Part of a small language model's weights.
Size: 14 layers, 8 heads of 64 (1 for keys and values), vocabulary 8192, 34.5M parameters.
Training: a variant of Muon for these matrices, 907M tokens, 12440 steps.
Each number is 128 + 24 x the weight over its row's rms, rounded and kept within 0 to 255. Layers, rows and columns count from 0. Numbers have three digits each. The size before them is the row's rms in percent of the matrix's.

# gate: layer 8 MLP gate, 1024x512, rms 0.094, rows 983-996, columns 320-383
# up: layer 8 MLP up, 1024x512, rms 0.0984, rows 983-995, columns 320-383
# down: layer 8 MLP down (transposed), 1024x512, rms 0.134, rows 983-995, columns 320-383
gate983 104:177096131146114118093140163137118117094114125105144113114116114148134131144122130134112140128133128115092121110164153142110121091122149124153099125095086141124103109155125124120157132142151126
up983 105:113147118138143173099151077110097084168101136134138121114100077122161133140133143125148126121145128158175144112111161133139152177107147109113163110126162132088147073150132126113121106124163156
down983 104:114156162149130116101105103151099121141120133103127139133123136157116127128135114152137194108130121137141157103140189111101181190104123159096142137111134143129137115085128161118091126126116110
gate984 096:145090137156114162108133097097106130139134145140129108146110141118145111090132085140168116111171145100124139138136130136122094128103131149134154122123107130111088132116099124080099116131129110
up984 096:106091133163148135145150121133113167094148139092133075105156110146066092113152128156164159129097145098130103095127138111084042136116146116104115142141127126160160095131118101119113138141146148
down984 096:149121157181125139125127145149124117170119137165129108172140096130163078142135102094130127162130197095134135102146173128115081091154107138104137193127135173149124150083156146099094124141110104
gate985 097:090153132138146092089102161136132132141172103109133119120144121132157143119128123105134100156110117115109123128114126131150132153088104150112085135130155140134113121098131113179169106077114190
up985 098:113169140129080105136153123160117148106118127130115151127118079129114083176126137124167141130138108147134111105106112112149114134110119120149111142113099146095121123134170127140124158136116123
down985 099:128114086108123139153130129159128111109151135088195126137108112118138112120112097099129121115133085123092119131160143133137146132135153118105069161115151137081118142121111127121124134147135140
gate986 105:155117128138158152130149171152182116148150119112182160142071126133113154096133144118127129076139098096136149181144144088124083074141132149131096119097171123143152126140130142131129120102110152
up986 101:111126146143123149159165161139133108133136139132143111148079116125117149124131101132110115124141152109111097137125176140109119171091126153129118118151125134155115121143133153142131113102148102
down986 098:126132131151103114125170127117120140130120128178174130134193107144131151140157121154147154118107230172106143123115119121111108146173090115129121149095096110131105151157152108128169127110115082
gate987 095:117139096122101130117100110141115097108107124132147133092146131136105117141168122142171097124123104138113137147091107149106089091127125123136139108124122154113146137128115160124138147101125140
up987 098:145128089089142118130123114119074104086097135125077132109110145173159150152127116105133126099134106066122110179129076141112092108168126128085147122113130114139099108121110151125122128116106148
down987 096:133096131115102118179085128135152133100155115107074146087124165151131147140173136139130150168134155164117153157099099129130127150119107150135145151107149139127129121121121122130143138106105107
gate988 097:144135136118137148170139153113129125098096167144078132135089148156139140083121141091114114135130164101138136112133107150116112130096161121084155121103149093094155123154132129113138130138134153
up988 100:111141068159165127126153145133096138149146148129150135133159156112171155145104116137158140106091160136107139129081121135102132158144096121113127154116119083111129126155116117112112141126140135
down988 097:127072146114107182155114087151122106116118129100133122133145135115132144149125164159137152134161094143083089123097088160107110101110098094151139121118126139090116147140135100135092124144190126
gate989 098:124181148136143117137130132095105114179088107159127118125154147137123127119120126162118113144116131104149175120172136119129128126166117158133102106141106184110128096114174103134141083116145137
up989 097:125157172108117151166144128093128123133149141163123123148137100165188118141076131106117164117119121132115172123113109123073143124147108141172138174105138147098158128134134098151111132124135111
down989 095:182141135113117158125142089120165144121147102124106144148141099140086095127143128128113136067084070157143144135125133114082105117120124094112116125118128113154160120149141118150133127172102129
gate990 101:159044125139142128155161114188087102118098085132141139158128137104127114076154140143133149101123129077121170121158122088086118127118147136141116166079129128125173165111148109160118110106125103
up990 100:108128160117157154047141103160143084110160160092132098148135123089078145135140140152152145128111139129141097139135145102113112165127124147128144154099122118141129118136145160129108098125138127
down990 102:099145144178163121150180129122119111127192136145130141113162135117097126159172100166144138149082077174125121119140138128112103118117096161115122126095122133166123108141129180097127135122159089
gate991 097:150113169138068136122162144134128135129136102148076115088129162100079156139112121200144142105120166103159158133131119131107107131068101111112113124093130108074103131158135090084135182136108138
up991 100:097104129125134158139110172110137120124117113157128135131148135109100119108097113118130110157099134126125155130169079076115144144100107148127127090122119133110118131110129143120161131138127165
down991 097:183106154137125116089151149155136137067116151118144128119131134120141146157132105141123094130124165187123163135120161115098099133093137134142130082082126125097138135134092113115204137141113090
gate992 106:093059146153154137114120127121084119155125130147147163149132110129131125112137131107132149161135131117104139134144110119141075114095121101127109114133106116121167150131123110111149093131128151
up992 109:065149131142160121113106128111066129114147128112128125169130099109174137159118115154144102157137125104114131112127142164088124132091130132137064128119131147127138138110135120105116088127110177
down992 105:128101138125127165132131127114105136099105118153091155120119137127111154164173159136124109089131110118139118116110106078115120131103129131113105142169143157145123113143155127134110104112137208
gate993 099:146115163112098139116148164094143097110144089113127130088118102130123121140107155126106171132145146137145107169160107165122166094137124123154105163112128183118131124134118115112140120138139119
up993 100:148132108154151173127142141139171128144143114136141128128146173161143146153118115122167113112122164128166110123117141167103159115142093132124146129088144124102188124107169138131137172091109107
down993 094:098118140151121114119125122131137117096142109112169117186134108105147122129124186106124098168116030136134129129142136139136123169123136126114188156145150104068102133092125141097122141132174167
gate994 099:111121135120119108131106102122124168152136131125118154124134128116135147200084163115120119133169144147164101128146114120101123080140133137122156084114092108089122117139141130088109194111080144
up994 100:121105154130125143126141126124091093125141109132097149104119100146148103110182106142115109151148151088113156117170123146158131116111101103147150118109147132125127117123121104134163108166133120
down994 101:122128092143142104161144136131092134070137148154107134060142080133110109132119144089123139129154104094068143108146103117126126165100125124130115136109091110125083099113142061119156118153146136
gate995 097:136173153121141124141109123116163143150135151181158099136167121153114108110120113157065153143146131145175101167142102115134136143161118153154174120120130117139128081082134132111111201152130117
up995 099:128138121089117146123188147122159147113121093134137097132141159118066122144169149119143079106087132134154095125148160124155111135120114104110118112080145139157110159095135123183149144163151105
down995 098:169105091120102128102152123122126114146108064123110123131092089152166118143138113109157122121077144108141108129156145134172138173117110112149140101123117166127107151078106114067160134093149084
gate996 093:140120156132157131121128124150173109163131146130128108103103125157148125116113150096161087132129172120130166095107138124103113117151111152134141145137100127135098079112170160138131094104123103